python train.py --n_layer=25 --d_model=256 --n_head=12 --n_kv_head=12 --head_dim=32 --d_mlp=1024 --vocab_size=8192 --activation="gelu" --norm="rmsnorm" --norm_place="pre" --norm_eps=1e-06 --positions="alibi" --qk_norm=false --attn_scale=0.177 --bias="all" --tie_embeddings=true --parallel_block=false --init="normal" --init_std_qkv=0.0219 --init_std_o=0.00309 --init_std_up=0.0219 --init_std_down=0.00309 --init_out_by_depth=true --optimizer="adamw" --lr=0.00171 --beta1=0.95 --beta2=0.99 --weight_decay=0.14 --lr_head=0.00515 --grad_clip=0.5 --warmup_steps=239 --schedule="wsd" --decay_fraction=0.563 --decay_shape="sqrt" --final_lr_fraction=0.0 --batch_tokens=[65536, 131072, 262144] --seq_len=128 --doc_mask=false --train_tokens=631700000 --steps=4476 --dataset="wikipedia_en"
Each number is 500 + 25 x the weight over its row's rms, rounded and kept within 0 to 999. Layers, rows and columns count from 0. Numbers have three digits each. The size before them is the row's rms in percent of the matrix's.

# down: layer 18 MLP down (transposed), 1024x256, rms 0.0777, rows 369-415, columns 64-127
# up: layer 18 MLP up, 1024x256, rms 0.0804, rows 370-415, columns 64-127
down369 113:499415466502425535492489504535536512511506524498505516466521479504486517535473452502529513487504515523503504551477477539514466484522451512483468445508504492501471523500465505521498476508513537
up370 105:528501488541517526474469560526513460436476494491494501489462494511519524469515552471507489468491484466500483525496552528481506491462527487511490545535492483520520521484507522498498468448481504
down370 102:475474502539534534491465435486500487486499501515520485530485477533490518498550517530517460514481488495533515500483513529480554503508541496496519520491491515455506487427500520514524514466499509
up371 102:457480494483560504535426523477480500502480528516551516460458508500499483489477516498517506502485495485466486499516491561460496490507506499505497481608464529492500499512511491481504541484475502
down371 100:473518500488501484469519467483445529515482481522486478506503533520472538479555488520503484519486537515504504489511526528519540509529462531502554465522555497519506451510443512522512524485521491
up372 100:491497496489481499511516491482512484454471461496502514490473480472492484541504538494486469493529461499511451520501508533499454466427486486545480492504488548523527494447513503516525495482496461
down372 098:497500457463523495529515510534491490463484488492513546481508506473518458520477538461513452500472478467503475481503480517485482500512459505556486464497505514510496493484495451484550513483589446
up373 099:492561467516501523516464485529487513472509485551518485470526446415579491489475518497544510513522498458526485511505447492492451483465514490452481520498509493489538508499487492498535476483491500
down373 097:473515492550508523542504484497505467517483506483508501463470534512509436502503467491469498558515413506483510528500528506487492498516508474487496525510480449494514507486458491517454530511542471
up374 104:500498477506534506517479507474511517502502500530531469496506490501487478516488461519489491527499492479474432495494486534484497492479490477483517517515503472502528535501566534548526522445489474
down374 100:507493453526486528494519522503531508521512493496481529521501454539544497492528511486494495492500513585475520489500517501513453525558509490470494519508496485505529541521520483466471500499497494
up375 105:478493475489504500532495511473523516495484433514513503483492503495529491506458488472501490506522504486477512525463501536525483463513482509509503491525461458511524506471504458549454510531476524
down375 106:501490495504550479491524507536510548505506493504550486506458527520475506483492525528509509543471516522497508504551502498495523521483534500509486521524497483523492510534477499509492526522532529
up376 090:485519524482483521504517515432488503507477477497471508492465527532527494477504516510521535478568479481477510518554488529523536489513494503448485468500492506493528482503523489526535519478479480
down376 088:508479496545580497475520538529466471458513503489520493480470481471496539481504543491470479514472482479497505487475509514528464494484513500525473500494504493557473527482511494475502495448500497
up377 091:508514432498481504495469494521505475455510476523554481511506479491488532500503509542541513513490504487440469504461526526465516478543546501477487480537516541521500494476497523487511504511469528
down377 094:486467506515489511509515521490455507478512488478462490487501446507499507456521564427473509492489494448474549543512457521520514503516460527503476490474476477463500522547518488482499516523441501
up378 101:500519523521505527480493502508500533496473470525489524471509552504478497465501524511504476508480498477453473507543465492477498482488524464481522492513504545503515516458520514492511494532482443
down378 098:495504533482542446504517520539523477505477534563504459497510471520465509526521463489488524527482485498486495486532516512490478527468462499496516526520458489512514519516506497506537539496444468
up379 103:457520485519523509511500509465478512492501520470518510507525530445488508527490476479502530491502501508511493495549517561499484494528502467523513484512474514494550496473517518460513485508490487
down379 109:450533498486509479521518493432476461473469481470525507516549456507510550514507497468434451509490502483497492518475495516486485515518465520507548483491490492486528508497473522479496497486512508
up380 094:507487472467484500497503494496474515489477489520502444473474450504487501503517508505519525498539514460469470495517510488509529506482479557464507499520489481513491501464517455541501496486489515
down380 089:516510491527517491487504490507510510470504484515467514489503548518482502506483554494491523516501528528477482495489520508516498489549502508516519473461474486526482527497520496512490530493568512
up381 112:500499502489529502537466457497464514503518492485514521505449465484480509555494529497509489483523490508489491519499466568448525522509515485507503507510454505535547479517533520542539526510491460
down381 124:496524531489489486499516511503480483489497465497526514469490460450528491507519494514487522477532442519503527517486489488496531516546511491487464495523501527511503490529520507494507490488492546
up382 096:482556469530486508501437500464542510458490499468529495478523452501507473538477466529524461493502537474522484529509500480478515497510493450498509498521525513517509533462539503478464499484490533
down382 093:506448533484507532507520516464433481495505500491545474531496543507492491479491518485499534530485468508498511521510505528529489514508530526555509471537456540519489485507501510452516502524532482
up383 100:508515494528516514486492490453494474476467526482472471506462473478462478513443472536499503449481456451489464508494542514512473495490512542525463451497441486532500508491501509523485532485478473
down383 105:500589506472527520538491485467491485492480543518447473488477467514508532506508447513480453505508479490517495490502466511490508523526503466496527547517517503503499528505527578476511447503506492
up384 102:516475498488506489498490487470547463507519482512511507547499510498503515491475456483496519523513507491462499502532493508490482530537464551535439535524556473506495527493485507518518525490415460
down384 104:490502495525442505491478521506512491522497491489478479503515525469492468492452518475513555496471506486482484497516495512467501450482501475514554494478467496475492501470470487491502530507569516
up385 101:533477494535537493488505536519489513516478489508512512506406510466540501499492505482489560489521481496518458528492516501499483500462479542541520542494480504530544481511486491540446497502481506
down385 098:510457492488508510487513493510490572550535486466490471500479526535497505492500412519521485492503502523485522500459494566506485499494539515498518531532494510496491472532487500456448545488479522
up386 102:477536492547501509469511497466510489502517468485512465507496445451472502500467486519476494483454493456519503525530456526512497455533440478513509500499530449507501507489453503498496460516487496
down386 102:511492506450483542531466521471485536473495543522493505507486485504492518523519506500499552441504500483485511487486521483512507518488495507496509519531542519493548521453476454509462544519501501
up387 107:518520505515522529490506490461510463417476487475475463476424472524528503514439495504480475488498525467490473536582502507479508467543475469524518460500514535495491477524472545510469501524480501
down387 107:548494528503478529500476501484494511485450468535450498502519488520526451501482503492511546475470495460485491525503500494499513483516553520508557472517460486496526520472469482511530453491505550
up388 104:462550552502496527525504499558480461470472478494479504447470477497448475511518550503453508497536512468508497505541510480459500488507473461524552490511512507518517441471465502492509473489480478
down388 099:522507504484540469512477496482512513531544565485543490531512484500520520508464442507495458483457481543509541455511488515510549518476514513468501496476462497497495511564535500445477503482494509
up389 101:509497495481505492487482475476484519477505487529495447525519467558514470495509480551518488513472497491481490504460502518530514482481452487502447516522470505510523499509492543526487520507455463
down389 106:492475523529473500500479510492492463491491467544487496527506452498524475436497502507512527510454501502440516510577502509504521514487465523489471496495499484493520481525510494513531516489509554
up390 087:497538487488495489535469491476527517433511477483535485474481493502515512540506482508533502497499506493513504492483515572454493481484485455461498508510507483528528504490495536503436541524485502
down390 090:515490535547489497481546512499534505562507489470512467514464523489466467497513516450463487504493514464481498463467463501507496508499479519536531520470499485483494512488454505495514489488413471
up391 101:508478517444474528510494524496493504471498486471507494492497500518438496514483517503503502477487511512509469480526535517452514457452465532497500525511500470476493477500540526535524521484482518
down391 107:488497501497504506483486472480506502495529480489503497489526543508513465494480451512440471506504487435528458505498481477485512493491483472526508469508546527485565548517449498510491500435472480
up392 099:505475519491505518525455508477465514532505510454479503460487528516452477498523468546444498499517500502481496478515510546512449501475532502546518488491507518575515511507507506528483527461475463
down392 099:541525470516515519489537497496476499511499505511533460534533508518491488444509473493497509481516526517520469477512530493502511510468509542471544517500479493434538485541514456480557453448490552
up393 103:509478470503529540494513459517504479508485481486520500475504485517486503497535519493518497527512502478470505513470546504482524537538525523494518515521508530520478510494505515530517483532484508
down393 105:527532496478497534498427552544512492460490474455511484484531528443517478530483527477525500501525464507481526523494488493492527541520490526518485461449469507488540520526537463493473484523550560
up394 105:466465514510486548467498529474493519468535479497532512518492515531498455449496479494506474459521536476479477510515449491481502465474475520484456502547507424524523479476513498501496510471483487
down394 103:509506512486521455494522537497446505490477546516481466474549511476531530474523486513450536528467526488496570487501487476515493495528544504493568549498499489501491447543492520438506509478523475
up395 100:561533510498495524529442529468465470490469447480493473486490479539499500497494446537514498497508505494487443504504547487515478543508485441470554517530504511512501440477547494505508517482478488
down395 100:530459467485494499458524461504572519542488476504492509489515514522509513509505494515528503444523510525459475519470519496496510495473492515463464488484504501523496454498454482495529544470480527
up396 100:515513473512536507558480492499503532488488501477491491510492522509468498518539488514468530480521484492478510474517518508502490477512483545493484518510469514520535489463504533514467517526487475
down396 097:492552484494476483485495525478536484497485500498518488459492482448473472508537524502511511487481485518487513480506516523514484492485511499488505462516506464490525515454444494477522548484531493
up397 108:513487490486513522524504475481532497501481450545496464487476451466512430512519482490565458504510488499510483494518480512512462486474452481475455518530474504496539503467459505508529478469485471
down397 116:471475509500506519455516492493531540481462490470498484499473508519498442459510504476494515527491503487465525514490481528520524523490480486484463479533483474530527528521507522552503509524499421
up398 097:512511452520494479479451482505500498446481428545513502526513513528510506500522499532514514499455477511474485495547479529477506496555485505520510467515465463518536479474518440516456492496490499
down398 096:505519550513490532513497446479548487512490510432487504446484491499510449500489488514505469456531491524472505521470500486498479497488493483537502456479544521501448494507449498461501462455546479
up399 100:550481517477478515507512518518519496472529491501525497492522519500464488480501537547522507494513440470436499494518513503501483515511472539516473555481486532510522503462528483491494523535485492
down399 105:484490527502504477463543490481506452512532502492506537486499471503474551536473543515518456509473498515481503464494539468547504491493511492484530468511510500490485499448470521482485463517465479
up400 098:484531476535489521517477502541493502488420508509493461463508529527507484474458468511497511482478552525487498486519487535517490488507460512501486496526510531541515516525526501461507525518471460
down400 099:489486513474519459548516526488499503489509511513486528487514489475513455488459512509480516485562478496461471505539536463460502549532530490442535533493482463509555486513494504531511480480417493
up401 105:465475482509500514530483496484487529488450468510516529501501508496507466502521476512532456506516497478459489540516531506443468473519515504511536476538470510514525438514516515514480487504487461
down401 104:494522512482550454517505505484496547459545533473520461509542487488527462513487502506519510498494492456523504527526496478506519466506494476502515542457478501469509489533490522489476461523509484
up402 100:509556456517521533469492511480507498501475467492510501510497508526497516519484500462520460525557544496479489519499470528475472466509518446522519508505513442535534482482490541512519462477490503
down402 108:499519517510521516504497524497456483535529539490475436468513499486490447518518473527468548494501505511518502469481509441481473500503482491497491509452475546471543541506511501478465536544465514
up403 106:510491493485526513524471497513545473493436486527464480506516540517505476492493472499469493444524524490519459476548527510500499523475495516511502528507508468520537509521507464446503469514472496
down403 105:517488464475488486493517510459502563504482455523537472512492512498492498569490470558519499549507476512482509481471467518503509541523510456505520536537455494453490527495523495491477514511491499
up404 095:470511472522495505511507499453488503492480536500508488495485494433500502488463469505529530466531505494547466533506448487495456509503475465512470506480497520491488463473531463500437486477499466
down404 095:487499523470480473445501483479520504488523456513557483502508478517495480493479533508457506461452500520506529471493484493538511519470513506525522521490496491511541514468469555446524458476521558
up405 111:539483517519472515502487518513477544483521507502505477505451481484540440541519504486531543500517488475520522515500527527513458449481510524511490479524442502507491451514502463485503518508479486
down405 102:540533530493514511505491499469497520455513492467478499515465502498532489495519475508466470468511524496515537476430523488496492506524534503505471497512527526513507463452494517459485502477486531
up406 100:514552516539477479536468511471483500503485502511497489482465502491467516517474485523503514474518497493463489546538481498509448456548502528555476522507509482551485513479534470513484509481485517
down406 094:496471528490526498577562493479507511513518485512527465524504491483502478484506519489454479513520562436498482480547524485532514494483502508473507487492479498473521492521521498471519508520504517
up407 092:524517495514506491494474462469540489488516490478474497517510520509442471475490502510534448524501506492465475488551526499461500510474516495519526512489512491475546454504514529488512551487490494
down407 089:489477513492478480535543516539504523496507516492538551525496498487515503514503500512508520492513479464511463505478495488549499480506516539454482463518465501490515476518463462528484534544466514
up408 088:472473493495510503494472482511506490522511514507512496479525489532525506514477528489494555482521512444545453502490534484479452517480459540469470463505530523493518474476519525482476576513467479
down408 087:512508470541508506492503548536526508510482470463463506488484481507498547528473492445516490488508487516474539520563489524480511496531520495496518520529488488500497494527470480519480488495493522
up409 087:511483516495519495561493463509498491475475490494524548528473448492474518492467479486461496495487488502519526515515510483479469489526455469514521493494513487473503510484508495410483500466484478
down409 085:501510515504499492483534516484444479535470527524498476469452544453505492498511521450489480526472472496460480504478468481499533521510507510465510500521467520536442491513484526530517533504483520
up410 099:510485547517529533504509513465467531517478507497498493493512527499508462524506477487450443519477514474502445468498512494506473514540490497551519523506501526534502496528499512502484485471480493
down410 096:493518526472471517472502473479484501471522504504495525537465491514543509523474479507534530498494540535517519476493512496515482505507476484488468469468473517530519466474553466500523544461491493
up411 099:520535546470483495556476498471552535502516483489534549507477533481510514502483503493534525518500498470500470503509480490489476534535467497493508521492520463487545520486510507461507522438482515
down411 104:452490456518510485513481495486472400523490490488506492514501486509486530505523468534489520526494443488490476527473509547484505464496494498480498515459549462509502487508446557481546503474506515
up412 103:522520524504485521498494511490507502465484487509483514512504529518499485487492507522538546508451480489491457534489498540480512470502514464551487534497508492533479501503456532526469553479496466
down412 097:501505452510495487476501499480507575519530497482518522502533548498485509473512541518480500509500469491478514506461507495492565576556486537456534467517479502465512500533508514495473492518498508
up413 104:489520446504521481533492469475471522514525524482529548496495507493513497460470523466497443497521528451520493482525476514483517488527478486495549534576526508548516503497506482499528497520460482
down413 113:508486499514467537501488493509505471499464486488492506475516475510475542491519521491515483479482526539494476503480486569504502493514544475493473523509511539487512496500495479467491507473577485
up414 098:524503517506547490469493446463468457437481510482494462510471466470516515476504470468508507480531529498489502499516477459456457482474525505496456485494483518539517505536524525479520501482495498
down414 098:463473484506491516506513511515510456498512500495520456482472488505489526524492507528500438483499498478459452480470495566501487473483462476481535510478479486496460497482482502516514517505529514
up415 101:536517465469542477563522537476514513547466452496518485507522469462540532526483509506522492527484504482462519498530510503484522522519480495448499516523501476496529489531495516535481515478476492
down415 103:512487475492473470484484501530524565513482478497479532485509477511527588487538500543476513483495522470520493507497521542521496507461508472492492445499496522509470462497531498462549547541521494